Weights of a small GPT-style language model, trained from scratch on English Wikipedia.
Architecture: LayerNorm before each block, learned positions, no biases in attention or MLP, untied embeddings, normalized queries and keys, attention and MLP in parallel.
Each number is 128 + 32 x the weight over the matrix's rms, rounded and kept within 0 to 255. Layers, rows and columns count from 0. Numbers have three digits each.

# layer 4 MLP down (transposed), 896x224, rms 0.153, rows 587-649, columns 0-111
134090104132164138219133151103145132121117123183121129097089146122153139101072159170114134105155151117125114097141076057093097162123108150124094128133084119125150114122140068135109122128127117123173180154134117107200183128147124110168107110142146136124128146077104167141096112098136111086156155105141123164075115115125142092091147197171
071117112074119077109127121118194158133141106118097107134141113050187105168122135112068132126156127112131125116089153094140152034093105129117136145095094139165106152173135119146122146125066109155116135117127155132107163103129030119126176181084122144172090047096152170171141145121162071118143116145141164067143125094115084141161111129163
121129134152123197157141117126170084201126137131147092074099072120220134077089123057112117168154105101139118170202148120076178105046168066129161102128102117115164156122144172162105110107165098179078160124160129133139176118114101178124168086147132158127124119194176115094079108076111138093107123148106133148125127108099193119166064175109
132129122117146119192129103098060073180106122176133101166133132166121171140089146154147136113133152177098165114160185137120176104132146151086174109136140166165148133112104166140105119146124129167126137103147140119193184113126148167125150113071103122139147124111169179090170137155139095077080166135176135153158146170188188122102112138116
109133156161159059160145153144171111096152102104129138064110128118143132071140105098071102150096134094104184124150102145157091118159085108134087121114075166093155148075204111090166128113123132147109100116137148091140116167115147101123163156088120155128099167151113079117140131088113152155089134185135092139096127171159165129134087161167
125106094131157169087062074106168101148088118163155092150154133147151130137085116091111137172105178129119122150077100125114187109153113115095129043085103150147063117117103121123136116133154098145181111132107092201168218117113121094179143128163093118112113178152144149140177101156098112088059088124163109160133180074117135105105116119091
159088149148156145140108115146062171084140114155109152158108120086135146152057121157093129086098159135132153136109119141076180169126119128137149116095099091152169060055120143097109155165128184117145100190168136090146182135072125149105175114099133176109140163134147155159134090158127180117162170148094147088206126106138135134152142122137
127104175122118102110096150108125107141137187129141068154115182154105133105189130159161181130102100134081176167111091059159097108072171144125192092091090137103169117084127164155117118127172116160114124095145161144168126136160155070132110126087143119150120143094078144117106096152139162073153094064117145131099147112118119081118176142090
115140125106143083144077087150166097126071127133151137179163131105100114126147139045080112135142147117175111147113108132135097123089135163109159110087145095127122121095073103143099129139105114127124132077080077132131141141118101126108110077152120101172122105123111120113083102117172140025101065146173109143071168097217051099119042090117
095096113128163096089138118171067093136187197127096111045094127119100116102150153085173167110142126139153152095103092136162137143113112137108144144134154144104086157100116128159134122141111125103144112121111148141162141104084115116140114076078138149121109095132126055133162125103109159155092111115137123143144070127171087174100192116081
111114111150129162139110152100088124129038118154160088139145136130184099127132141156116116076137128193152124216115110199117155084136156162099154103065178131167111111127135149097182044062158136088125128100163099164182168134100218116178130190187096138116145101163152096113096158158138166116193160083074154093110130118045114125151099104120
121096060111197148116161130103192121184146103162149110106136103157124185109140144107079140143143115091105135166158163130076131078114129099117108141095056161165128174123086158182159155140147121076136143086143117122124061174130090153126097129132153149155148145149122176087127118135129134162110105178149118148124174092124137098130136096112
152131148078171146119111085139137090109177127090074159159114108164081090146119164132113117106065111164153167167125122181072091146115198092127082115102126081104161138151105086160139145149137149152162107105068121122109177098114149064182077176076140200134089123101121204118128122112131159158063158087118110133153118112148126140108119161127
107107121114094092075124123091181126134093141085151128119165094087115143129156118138099165075075130162152104161126098096139146097124091136128104164097183078178221144100118173117120119088089136084133119167117074128105070137123195080146165074200113121134097130137148140142110143112099117090085113111054135145093139104095118128175083108116
192160139148092100184044112123163109119149112137163129080197080169179124094131073135140146061126124106106153161163110105110155047192143143126106144133089147118073151102153091183066200131185124159116097086158126124136090115141143141166093149116144111108149124147083117125092151110149076102110164112135150149068123133132126138089090119111
138116158125153095160132101117128111108154097142178078123137084127081090147065099092117127106116074159105154071168102079141087100161128118125118107087136082111114126079122115149104177144134119184084187178108110116106138140159095110168121177109140151126130152130087182182124152135135113107073161063129232126163101098172149121067085166193
169111205149149100061065121144050133105132124112180125118136155167159164102083180133116131073102156179137157063168164131073135146170129170142153115174138111132127134121131171086169129124084132062133120141180154154135124128139191139172110120233147137109153158150241149131051125164163193159136147152168148092169150082163121160092116151158
122171181126150072062102106109132081147127160105060151108130121140119108103118117101206069103082154139120138083128098092075097117088120167160103106080131153137098146126120072136137133158134105126180160123195085147145119159123150150081063078089118140119065041153161109116110138088185097089144147163118166145046071085159132113143124163151
078180059135192178172122118133073148146138100171110155075174151159147118105221115120134121091130139109187173056133142130121119126065131135172090160187147137170150104077145173143131113090095088089124107166122095108152102129076107168144091198113115218144112128084161100166153083163100155182120093114119103154100194147074150137085228154093
102099126176136161147108039108189108153107184125126139149162141136091129109109106131159077102120124084165185117104164116077178175124095106068078122121096173116045112110105098189116159136090121172190089150153122115140130112120132144102122119161099126104112142144163095123049066147151104122137160138125117120138146146099140065051152094103
131122204158129121134161149120168101175078107137127128145119139110116131080171115128120082108117146109171104145130151101109170170186128111070154101147117141144132128108160153135146107099142154172101123174141105131146134179113141106144148173087116120117125183116153111175094110096109189118132048119079179156168124157067164121123112110129
117137136161141116091133157143079118163110108100159123094083120150118105157191120130160178105196131116130183132106128140193185066093096138173089081136092119145115165170147136078157142125121122174113116137176139105089056074089121159154054146117101093133130141121123101082123142160117106073133057132131105125119140118147107185146115168089
100104137129145088075142130159164124181114125137149142118144087074167080121113142138129118138081124122178152121143153167134167129130127094115139114055163177085112131109129159114145205072140123097102155130071122155145079109130205117124158126156132091164102124113085149125090125123077119110108117067101120153087100151155102184116100099144
113104095143103129133152091160112068100149125134119139162095123116141133133154135162108164124143142140158066131118152137082121111157129126128149160180059138142041121115103100187132122136117156149083151135116103063136113153092124129159190087120122129147144129118085187105127130136144108108123148123124073111148111135134140158096116127144
181097143185142112098189192081130056047103160168158137101101124178072143111116121244126129115127122138191064104131183117070130127199153098117179141110156033117182185121132192148131072087050127167147103108094103062195140159098038095100098129144218105131172106104096141114078106071150171113159095135180138157152107131143126083168184109150
152163164138130091118142165105132154100176140120138153077118159092155254110108135108140148099105150142125071121188146127119102138090142141148186111160118166104080112096104115082111146096128183127087070083092139130107136070135073145094133088093101116157142122141048121133124147175107098082119119207099119136142138078159120100121084139160
118180120166083134100101108106172119164156090129154199119135118175161081117146121156110092164075101106090114179143128182160075200084132125149129158099127206149095136148164136166223059177167133090154113158154097130133095120104162103088075156102071111149112108095131134115170117160107070140072152066128007080122070117087138110093151117095
106098151106073083155136062122105097115124153083093098163170128103087143090133123123170186151059160113123112132159120112105084097165151129163109136119125096177150126123093133111115103121115152158166134119185142129103089061165086112128142196157163089142142102134085134072157080124143127122167212082098155153141121151164080116118154117145
133071143126126160144112073116097121065181117129145123121154173170133174177099076070106092040143079115165123113117102174115095095144190161035126156135165125086136147220183100151119126077198036119114137081098154115163203074150076156128198125177183127110069156200151087160054188108145166113068143098091133112128240174081176193151148051108
150095147167071134088121106119141155169134113189155047091083132087172102168147103164151130131156167096063129077120169113137158171128135177166109148204098155107075127180147108162138114115116124058138139114150153086113139146123142122121063091138126054118144080137142121117115116110099091151151143096122113130078180092120116086136115128131
121104112162145114141125179090141161171114144100114125160099117116115058132111122056112176180120106125141118085116014156077140081154095132110096140164187137111125124179182192146098060146147115094122087079180115092157102141176131120186085085153099078140140197154091118203128092091118129062147124125107128173126130183114093133121129125098
134181105117092151140173132135193111147103168133154120153147131185107101120156064141086123102110157064078118156134144141146144156088149060092077183146134142184138188162129112106121078149123098161131137072101099156191087126132126127127194105151110093138070134131129113099148172089137150118168132079132102125120141149117133149150164129132
154087127054101138138120096171093091103168173126162192114103202141122088148149083093127085116152124102196112104089104105141114098078115146130128145190102123132166109173184140123120163134125104102150142120221158102116215160091102058090169096135123082130130150251140115159111127149164155127125106090130077149145124197159094106154203151120
130086130093103156085165138097110144092116079113126120133100130117167124110127141154135135154124151119127143142165121122129109139163126064132141128148158121101083136176162126132122106131094171131159123188172128105169122138115106119174092141137117140155147128039078103138098147132094079084108186105140110124077126107097107152124100107095
162177125107137148074106109115099153097087156122071145122155103148155154129179063080214118123149101111158105189116059135195158139150124116199128104152147171114189087054140122120100104092170122119131113174120141130160133089201108127153180087150152159142113156122080094126116117154192137139129110141090139123175158056156129155093133117093
156123126126112075065123135147105108146105141189128140164099124127115178147149160162126131112123073122086177122158071171119160158143131134159128177119161108072207102222112141118151101123119141135117158161129097098138101195138139164077106127127135179169143170146116112090186077100168089107149143068146107127087137155118163110048135124130
172111123112121104126105125113140159147138110078112103123106141106121112072128125141129058187136140147138139145166157111108102135117082186122133096106107172147187157127145095132144155152134181142114144157179198086185142178201180173151170132102195177103123131148172138128129057080126185143124131122102117100175097161109155174113163190100
130067095112111119153112168140120130117080132098157118163157159124112147146184083108149108171104154180133142152093138148148105123142161112135085116123123131138116179129120164078129142191139139129135106065106117133157140160109167168145104133074111164129120147107142155109125139077150078118105115116133091121106121112126105170134113092078
139152127073175109121159127078133108092152134108097157222130178161124166138128104129118128102101118167175110162118190136200137201105140113128113194138114062185158131106173147054103150097140095146106182146147089118105158089118089115108107121099128229124099134167128144098134154116100155139045084091092133150133136104166121132083102063166
182135045138129187105065146143092153126110096081149110134131140145177152122168160144084195150154117163181099118131173140106184077133150140121135109088075096085108127186159180164115107141128174131159101067107208141100091119122088116078103120131186140067167088157121097132104168134121130084099136035077145118134163125122119118167127115135
144141122077153105181128134151102132138150163125120130151114125127094124113131134175130133147115175138166146162103150118148172157158184133136077124189106123128090142107069133111113115209097059180118175147145143140081061081139139194124090114159120134124118128127111129082140087170148192097152105168098124080121127146124065081125129150134
165087126200098143155165137146189159097103056158117141173103134143153139093140067134124113104122096120096122161136119081149102104124112123135132120070122160107095136139107175190133135097108103153152049133114102168145143113110161154084107182118185080096145192073107139130076047145142090103136152055146153126121099139109080070113118084088
106154134176154140136124061139199117134120088057102124122132116121118106080145145185121139109096142077107124116100147115151158129070120126138127105104162121127081135156134195171114147107158179190118131104112138178195125122157141092142105144108107146137098150138139143084163093122062108136130103118150182169089149123113179116130174068134
091142088099117132111161105111162172137111184141067157117129101087117069097156078180174154132189061110171155141110135058149104140180136107092165073164069163092131121060085092118162159182032104124182123171157138113183129176158108135139114147091152090157155079162145138105091106121180117112075078200101122133119118112121169109072111141136
089109120193132157109101139112174109105078082133144136129159171092157150128114166104128031148156097167143107083156134186090083158134148059166088118149147138126090128089126166138128134146171044119129196053143153140122141167133089102122088106145151123156134102071179155117148162150159114096100205093162155180126177155117185135131096145097
110121100088148113136160175127127117107158165164159167109137101106138120133100118153182143119137140154116114112162110136109063164091136109140199131144134095113171107162118145117139124150137172121115107119135138112133131081186122148102120152086158124126131106186108116101141165140069165163109121125164119145168150149083155123105124101166
081136126187177097137099058119123138115146132141123154197158155132110145159208104089124107108132111146171133148111097136121113189075109096141158089151073081105131165087130114099156125127147147156064113171131146176150129139134034166123103116094118118113182120106140127087074142103159151065093079122140123098068095136129171082088125147148
092063111151174182148176114155131127126079099108127077169192153151093143095130091081129123146106147152160126150167115200138094126188149145129131133143064105143147145178117068119151125091088154142137108163137072107111180145119128116110118094126137136129130123112113128133134160146110140109130166129090068175093129083130187149173130168149
151106102130135125155138126124093098084045074116162125154092123119120137116137079097145125111152127146193114077090166153113115087112127126113143133174112176127146124119135163065073102127144097151159069149105103152136103154137110143110129142167109105127148166140182108125105101072111140154098179125102144126119135155082126120104072106138
150157151152108125093116141128124097132103109097164071176114139083110133117128065154096205110144149169141143124093119137160077114173134191167121128118125149098103148124062089093119108160138079129138050100108141147150073117164120058147153142132108109076129130137148169196126149092075135083154130088137146073096121071103137142122167099142
146143122114114087118130071161165134144152159103172136156119113102111145088148116090104117105116081106114133180140139120126109091123151123198134090129141197103113090169085133181089188088132126145158150167166114171099111109131160069081105110172104128139179116146088139144154091130175172147107148139157155139138090171133078102171110149100
109060095132145167151136156141149255056063130095080094057064114133135161111138092134162068193104162149170148168171102121132080110126169041201154171108123125067192137114068112076092137107091090148141119161127196113110182099103145166137184126129138179129099134120150186101173106089098118148089155096109133136201136076164099153155149102090
159098102094126158130167095158085112073164164156084143112108156155161115143124150187091198164112074127099128155134179120187141136160139149143126150103131117091174146129113084101118075112137188170177133139130123131119122118137175127108143144212157090057093197208161157078085195141200174086124125132102184053122139125083174127154149085161
116100068131123166115149123146194121089143192120104063170118141196178136132103123119138065221164172169186104135127135111105094139116155128146094153164082185098229101126163134135098098134160112100083126140121149114106136178107141101189109113157124103158151113119129122085126140101119076169131117111123079145157162118181089183089114119127
130112093168161062067042132205097097121156178112125137166096118134135167174110129132076103160140100086075149131141217093158131126105115132133170063136127102074075136131122169114087140092072140076121177133158121134161110121138137105159107062113118110112153132142162117169156125110127115160073156060109101096169122110112106167099107089151
162061109081183101169104119135121096089086085191115138138134119172147137087150159116120127162124141073051112064077111126134144107124133087090158178179135174080106135122115095110130126137061141115117171083129147118139176107118130090143135078137147180103099159104081110131116140141106152086138104151141117169120206181122094130183117133097
158076134107075150151143103137155127098142140131106049122134099181169129140135173061094132153139151112128140161114145120110110157127131145116144118063126102099127119140135064131096139049058102121108136105064154142124081150121145096133131097113090211153184056091117040136126178160134159074113165129138144137152137150136063090169055153106
116153110180115128099137118087145077155147091147130145110128191079174127096130126107159155131070140102063131143115115150159118125123089130139126129121131116122158136118096146096125152116141133141087179102160153064105127086121138139151117146146120121072138140109115152151128085121119118128160099129152121165087109108115165142155080133110
124177120130113157102128143163128163154106094102199129152170171138085137112139113154153104106140102181129170052093064164088136113159121168114121141130171182132112075122139200173083144178141142098054141117112198138141152148115158178089139106142105118167185174176120126113130138100127152149149143117125182128116128164149101159121219087105
119174107112175058072088126181086126122099117156132059131112104117117102084134091106130104144095096121112082172184112110255109194088071136127143163156171073203107094108121144104118111160143149153100161111163122068144112132159109184139156085147051063135110148187079161083149174143118150132113068101164151133107152107109073115057094137122
152078119164158098112112149057180081137077145054165072061148144145076127099143104097071130102076174110138113082144166138141162142133111080147117135085157012062116095136153145181123105194096137142155193077160131135213145115090224102162086153116116101133105138152142189090149013115179107170155187136145104160078128108119194188106141043168
078143105148088128080134105133137132145150141161106112108032093128144147138140183137164125152084133166127194132107145139102148160134141119095158120142163115150091079121103090193155093072096162054122089093145086057166066129129158086086183130211143110086131150092096130081099086109212109103182115135163137077146164063141116125130135123095
115121187118085152126133162070201114139110106116136159140136097117117135198133106088146136144128116159140076164093086129122081119159114113169140059129143117094181126142187117170117135180153132165120096110150133144174097116091081191123154130088161138094156115147157164119143103131083130151178134139163128107067162082140137110133144121172
# layer 4 MLP up, 896x224, rms 0.196, rows 588-649, columns 0-111
115118135176101128187151102098156151110135153154136116117109128164200163136109117156164138137108153162116079156143129159101149136133087181191128142131109111143133178183135093147076128098115124132050157123147126129113170125134102107111169191141076179061127114127109084132076099110145136086160112178168103133131147104155148149186133080133
109159156081112199178136113099167082142200091083095069011134093129149078082145184137103132123125106117170154173171117095125128147125174152108147130174095137125073114026117122143085074083105125082142168125132127170140164097116158165153130128160113099101099078180147122139121096057134125138140105137171139133105053166117021091125124097125
116119143132198158162100131110161143162141116152084116083100147112143145146116188125138074142093121094047117158079069110169124114115129155164105145133113123104126093139134134082136142123125135078114145156168120142162105144066117096133127113179091116124156126099108120191117137157199139087143070122156078136108084181132132138137140117134
078072108154127143104135102170110125145192113181079124083129128137118140181137087153174139138090143111094115124135103142162113109121072107164169160142108129146180191129107079108160105129083086136120117119102149164143170104150150085076132197123123125102110124113184159129133172148143143113120159137083100100111137143138153109136143152163
117168099173138167150117131093101110125133090157143112113087149113154110091112102142125163149124105127113098146115098133165126125139143098149164148117138153117111114103135124117146133139155133133145114126148159091159133134103052126177096162113147166134160138155164100128143114119110146138140129108154075090154103104122123114128163127178
140111129101156189112129147140113114178115111116167149135079174108099183186165146207157133119123159115137131144122076177139162105192145137179108151130047129138120132192088157139125133103109169111103137156079105077161152138138065078067091104066093152122093155117134165110107114157145173114129065176087165152120145144158181149172140143130
110138135126129138154117130108140174139128101163149138132180163085147108132086100123200123109111143127109095130108121163129093121153163147072168134148148126119139132088117114127082100081123115138137141117115075082171095128123112153117131138124146101128146144117110142110149139136125158113128143117116134140092127118177117108166145122122
132031132118078097128177170200150119108100165149092190139170141185123111204136078129181119102131152100124132165126160131087125167093093156101109115095187123110125136072187132130166084143147101130058131144132121052138146103085180084146125168105173123122106112174126143096141132107102128103151086181141129100128078170136121239130163120100
125130159093126118145123150137162127126124141136128153139113068148111166190103117211108126105130117162120147144165123125113143083128170137069107073182131129116130135091071073129125133168101176117095171057104115132140102161130130095118114119122194151143121109107116155099071127111113092078117113162134150100125144103108119127129137144131
151147145070188125125128115131118124062084167129144154134206099112118168100060108078126110120106144120133143145160117161134111112155228213097137077121173083151161148140109177155103108085171158138101154113190144097141109144131168088165105137126062078142098104131170139172102062129158107146112171127085173096087187156079127098127105132073
172085121115103136162186155139131123098117139040130102119167116165165155131110110097176118134113142085145157132156096207063133095117073138151124145123149091143105052150098159150152151118080127140074104114126111166098125125143147182138107157170184121175154144088123124114122135087175103169108057126158132080125175046123117116116084083167
144144146134135134217130120082099090111109081142143089105129107102107171119070105127124098155085090131135149139112089132153161128123125145172125144075073136110141085065154169140078109104156168088147136086109102229144110119116136178113131163164129134122092096172104166154160141149056164132120131130115140159115183133132122090081173110113
101079143114117125191113154146118143113103138115127121130116121106125127099149123108146170113055157197156080100218107152152170122137132155103095083172140126216154101103146146118100041162145090096163070121170128115114129130121139098109122084172144110179121129107113156125156143214146193156100179150094159123122130135139104096167117124111
157161136075037083158147126094146128129128139124120127133146161158136134098140140090134068138068191108159158154136108170151114153082150117137131166133124152138116108107136150130134130186081113105163183159113175189064119162109124125129128144127104082134135155167121128109097147163137135082162171145143072161118159125091120138094160129088
117100129103107095109138144167148176093072136074113156144155215113105157159083051115112131134089205118092084099152089172141125138191178143114121150109069073133128109143163155134109119158137110145092142101137128126157163086151108118102102096117140130134072140147170149171135089130196107141136149104069135127149155132133102114193105141144
110197113077114106129123112139190156146119127113113144117088160165206124133117163119164088101080210162160095105096111127147179185126146118137150128115148067129133108161141134133078090130039060072161112134117202127125132181113128057108087125208105095193111138136075116101107105194125183211121091131101104119038159149182148148113132146119
101139102092200130058189170129130091103112140127142128160197144109135142135077150123116089142104080112115124114206108127115165067106163184144142162174125101205103113108169115127075128114144158145127110110146130195106092147161110134160138097120168116186127135171179132095146173123173133128133134055108147132118104125166140157103146104172
087095114080211186131092134080153131189135160164066107123155171114118158064069126155122142114166122171215207077130014157141085121093148102093086154175104149075141163093175204125142114177099217092205153098115100154091192140079092099174125118158179148114141193153139135128167152141170121167074113118106117027165155166153112125124087205145
057123123179143181083103113131111108070120142100110193137142158138177158167107121083131111083101114125171129212106135027103172118164106140098122115160158165093135155118144120181079121108129116182160134117054116128125109111123094115140124095119113164108079135127073072134068105117115092135123107130080126160060128090136105116126095117104
133115075138130174161137141113157135137095165154157110137111164160120121131130145144156079108181111142110105190108145089164134104093164125127130179045108102173115107187146135172135128175155109119141146134028077078151135132129092120139114177138111101125132150126194126185069135134158109093124085141090138107085200110131188109103137089126
126202172103168163096132121146128082168121152118169073102116105141107106123143213124139102156135142153134241100074126165123165069123154132107119140174143081142129127176188146101146089124149153215122101146170127138075103127121061173159075151134150069132149097143143125103164082163132104056115091174102083101134153101188163219210126148141
115158114133115088145131091123147126099082124154138154127113130128139132139198137151126179149089102094171128110170156106131178204135090136171114099160135150123088095136119132118164122131176125114097171148129086110144111083140178135121105170151093130094100179127133172097190116152114076149103107147142089133163161130176150135155212131103
160086095078116125079136184138112173128113196084183158123141173132138104139156127127141176128112159099182110118106124127143056125136119126131085129133155123130138124119195117095072117108172181125152203133124139099125111144130099119118116111110107111143103132174165146098144151115113181152115188138134185160112150134109096058163132111098
063156120135156129138153142192126113125108081121111119098116142177125123116164141197164157116126160172139081123133126117105170100115169130078116116136083166099149097083101144183155154117100110175115144087088148107110147166104067137058138149095127174090151085151086113030111103134120202136172110129141101191144178091130100153119149124134
177144143116095167113113153149105130171138109138085106134135106134214114106156153106161068150041079117167128118139128081079100107118114088132067142110096121162165117147170128160098114170143084139150145109093177108104116104143138084099092184152082073186117169167125113099142131143182084142110147073139089174109115216130091167089124153101
178142137093050151121130155138088081106165081054104152139152126125111121106161148134126111060150105143095058066139154124156157097165133176082173073157142096118135111153154164106168132129163075104137115073133102089118153150142126130116112168154134171191112093102108080142165128223188084137106137126085145167119109142098154160114102098056
141112130117100134132096138169150164107098113139114139136154105165167114106127151154115095150143085133124103144086106145136073145126134126093191160145089152112094135152164120082125136159093144106190158126089150122112110148108179123105121126131133142112102067100154149174139166168127090074103106124084134144029110137071159205056140118188
144129135141136143135135055163136190077160094139124171124200151193164153096149129074180183126144075116129156157118201144076110090226171139158127095108202143062141118153130139100103135189158117157116140106118114116139121132129137116122137165140063178128108125156098189165143110251141143206077090130067156100126119133020145107122061099109
146128141102041132100109148106139136142178104174110123124150106171125101149121151095074180131142174204165138118148152120142108143127115071148122185132143148118201131101123131151182127127145193113106086153135073059071135111079116125180128168195108148132118135172122112156116139168088142123158110098170138152126157131174173223131129136112
170071154130138178137147121094086136155106136136120140195098158115104120139148136133136059096116179080109115096139149160127125063096129127117132093132136091110152155146109123110148080125153089064156085134137156124161070126119164181195159114144118145078156067060019119135140106115108098091180104186103100128175098130100081128125170119136
133084099162121106152115137105173142094095152147147123196126166187112087123127087135110098113132156106110137160067113124103120115124155057169083167135123143162141159148083141100141113111152098145134118112096109138161127094138117094103182109120141134124122148156107100088130175115121149120166108123163137161103154129108105128128155122146
144074105093123183162119121140083157133124123105165116126122177114078125127142162068132138106099105149113138088129166178177174087155143084098081171088112161052143051174156090102101108122151144140145118127155101128109111149114142123118136118185103148090137123177159211141108180163204156100158196074130083157127156153139112156154089127150
124118171160125174115137151135110106127093132068142130116122130138087125119155173122116126116093118143130071090135137160137131151160075105125149143143135078124101096150135122133148131113128148162099079125122128139153141149161154113129078164115104097152176116113118141132139124196127141133138070086104106132099109137114103146138081161131
112125103158139181075167133100139163091133092125089150132141159115123123130153135121159155141130143156100120186115131127179124050045154174114161149126172113140161138069115081042148110111149102095081084160116166170156108057173166138091103158134135106139125077140125126101085114122113116128122128131135109139127130060183108086120152112119
124110171138137064127108178160167135094133171158156111172136182089144120123106117161155202135119139162108102096090141075037123157113142055149202129146094109151146149109125139197140206170056172149133114164136197160182197119103067071118129085187103130192089133145157123115199138108098168083109146106132101147130176122143130139139098141095
174158173099138122141114083183112115114137133190163145134149088142107171138111111113145134181135149104077142162160150102147192121123162125127138108087147100098133155162142153095060074183085093089139136127128109124142184150141133100117108106188149116177108068102160148139149119091106122077110142115129143099106146132165156144083096089134
101172164168144125101116142204177154117118114088104139066114178118095135146151141099105115145157108122101145144151079136108119146117126140090110114099112117109148118135122141115148118116105103117135126095136125110144152143136151096118135119096095138163106137137153084132129118166156125153086105092080129132080113083140144139151127090138
128148041173131142059198163090118136085137118152132176137169120182124118123132105155159140113084131195131176088150132058138127161122144100100135134076151158099131104155150132093110163150144127183131127098121135123103133137172068136083142131149029143120113168144164117134166089162132139092118139129131134102117093078090098128232100093103
163126159147097141158166154184131088089147084056202108145164163071161138194202167157168152163182138152129194171111095111142123117066157154128134132128133122060143100148086112172130126205076133114199123122132141166123128114106125132073128084178166084161240117102126048126137155137112160090084132080058140117155175079048147107141061096112
139070116081111081098106175169097121107137150116101138100139123117084104137110105127107128112161131152140083122100131174094144147141062124128109109129125096177101087116110084101145103168145142136105171099153123081095122180163091111158139151147187140116069159104161173100163111176154130104179106134113142075150103102171131124139103093115
124112034103131072134097135072131164064127090138072139143115160135142097122139095155110170125096084099183118096104090153150092163130097105132170121161162109115084123182124127133119158126117110134157118186176137122136116121160136179112149195122105144141104087147086115122151141124186150154110165164151128133147159093118184170154157196158
167127136120157166139102132100150152140092132089170113087149103161117115064081139135157113104074131119121094112096116125170115178119168144107074091084127093089110145137174157110132171105141163102129176134129101135144106154106109105103124113133112156106145113143126122151140144161152125113128117141144133135194135132110076163163140132129
161107172123071128083199176185097197082150123108132160144121181168150109139147089134106096171139187121192120152096126104116105124060118103139142110148143132180184179136157108130140103084105108080144164117139133153125156148067123094070146116123156100104068072136152048105169145188085105084147129152096089137128080162158140121123159091083
123119134130149100127093137090096135142071125130115052100143185189133124190120147103125143139106106138154119129196071165098143097162110081099073186161111136092092088131114110105124137109149179128143110151108121136117111100139087118167067120049106136147134117140148153139141145127112136100115124137112158123111152117132167115146115132136
124102179114161114129120137127150109177143139100121113160135187146179139093149155145156147130135085123171126134128156129131028095166093223151124127180144149127136128112200096126131137160118085139090168123113158169138101131100113125171137057103092130095128104113098174129182077101179092076126098184128093144172169116156133134105116148169
084076105117116130200164117075156112087144152150104134192128129127161129174142111100134092153150126162104130114141006163110212147091096098088109167150097066084151085137118066166149127146161146163225143151128118148155132136163077135058110191113098153105142153120194084094159111109144170157180093192128113111181130113129123101132110171163
106149107109142175162140158142121098135112163047061151181204184135148080153080099119089097117153123177036110099122169100122120132068116048085117157144109088118085135099135109118107114130090129132151072144192127121081123166165123137052101212135151106127110091091152134097154114103140113083086103133178189136142094146180058122138155113153
092122148140106172155112134123139093098202123028112120149166141177192160109187064138139107205179138083136175081075185131112115155114114137134128142136086103110111145080216151113135096139161154104071093130065094179142086133136159164150111141115219136156172139201120098175117108134132092140136113162072135100108135138075077100132105144132
093110102104119112150120093090160188159129143056115148179110155136116124173123141124114063128135120138158142177133174143133158097130116119092151102136104121093120131141043071138118193160129093150189107090074075158141078138111098113136119106115139164109144131151113133126179187132168124103141058172159145170131128178187118138162102145153
093091120110095125129138158130180104079173112070190135139133171180100107126137131131111124119103119114136121168093110107077133064115146099114070089175124149106218149151150155121172155113153176116136156122125082081082121086106094131156066196179153120135145097127108141141130131189138063089030132161174140159098069176173141105128141135052
067128219106145119158134081127141090110120119051078212128126112122112092159145124081117078139141137135107075106090140167105097134078074101053105123133102080113191126107092125117080126103136133102046149125126207070205214144133220161150172129155160055115150128144145156186137156137110151116087151160128127167160119080077159134130119104129
205085118137070096138139065123122085088128148144092179136206155140169133147104141106173176168227132144098099125143172125120122115107112085143141107088164111103118189072144109175100127161114177171109131208078090081166157172138117112107116170097124108143131119054162130115126154145104103101114151129116137078064158170074104115161121161114
133126062160139145142118100079169124104149139129106082208146134173127186156061122111123109185162095111139103117180115074130110097135088184184189094104160129063159124081156128091098069162146154117103138162126093136124137188138101132164138063126204126169136123106104110109169152124128140128167121157095139128105116169100188117153136178143
180113078172127115068215171180108159154125125086148171105138147168122196129085150165123125181108060093094146133133132136161162153141166159114121157121124126062150123133167107138123147175130116106095089167146121113129154128168091117138114103127136079123128182151118178156082062143148125162117098134117119143163136098067136168117110136170
148155167105153123119136093119121102114083106161073091152154127097142136112124143136133081138147086117127154158144131134164163093098105124084178115083142089142094111106125097098121100146132145141111135122101138138137126136159130113126133139172160138086140154123138157128101120106150126125136108146142144108151138142132143156067115149112
145107144128171172104196196148135172159129151133070115099157142121115124114068096138118063162156119115186151161114158118096145103139199147151185091136073100152241080150129169136054086129155120100120103153107159141147187197085124093142135069068110107164091090090132112112070182247074157113136162133144130136145089167183074135091102178127
148116154127131131112111166116094106152111120115099119153167179120104130142148138134134130098118145149152130125114151191105144132158109120121155114120207145127164157134169079056154160113107094144120215124154148114162162132134156150176114193120124125095089069125125093122118120195136074091170148127127128178156107101108145121139142111142
158136164146112117088079157113117103126173112116156092148126162101140087097133078174150156094107142179097125119046118141127140093038094102143093135146150129133082103131132189117111147075063162148093146157121138187128141153172085121101114143123098149150090142151155073148087116176129134130059148152133122118134137170120122147142175182087
122106094148139073100130140125123104112141129173110159121111108109124142094143133142173120109122141094139106134150108101149118097092106128110127144146139107161089135082115144093118110143128150157125110108150113146106135091158138136117132065115106119100146130128149131132148106113078126192120123121112100143077151116130161162152088158126
120158067106098115118156158103150120129128139050142144098169127105138107147108093131095113157109143148161153088137142127117102175127124162105123140137083065067071104047148146166137085132148143126107111131112106206136113106140112108135121130122121147135151151118149189177105095104169141165151181132141141152157115130118132134129099140134
103128118132114116092123149148106121044127119118153113150151183126116079137134122117116168127210099098102150127114133137093152078151063101119095151104181173118096140116088103084090128092144105126123136136148132117098135137147165094086124176111108203059018171122154168149172151164096166140083176134130064123088116120082137113175093113131
134114111148160115109107118117129107124098100127149191105150121099134150148183165181123162124145157141086058159124132192123143096104080071137110127147156091077197160166152166097164130117133145127129097129135141133152126080154102137107100129112145084126131131168143153087168142131188135089121099134130173099131111088112116137133160137101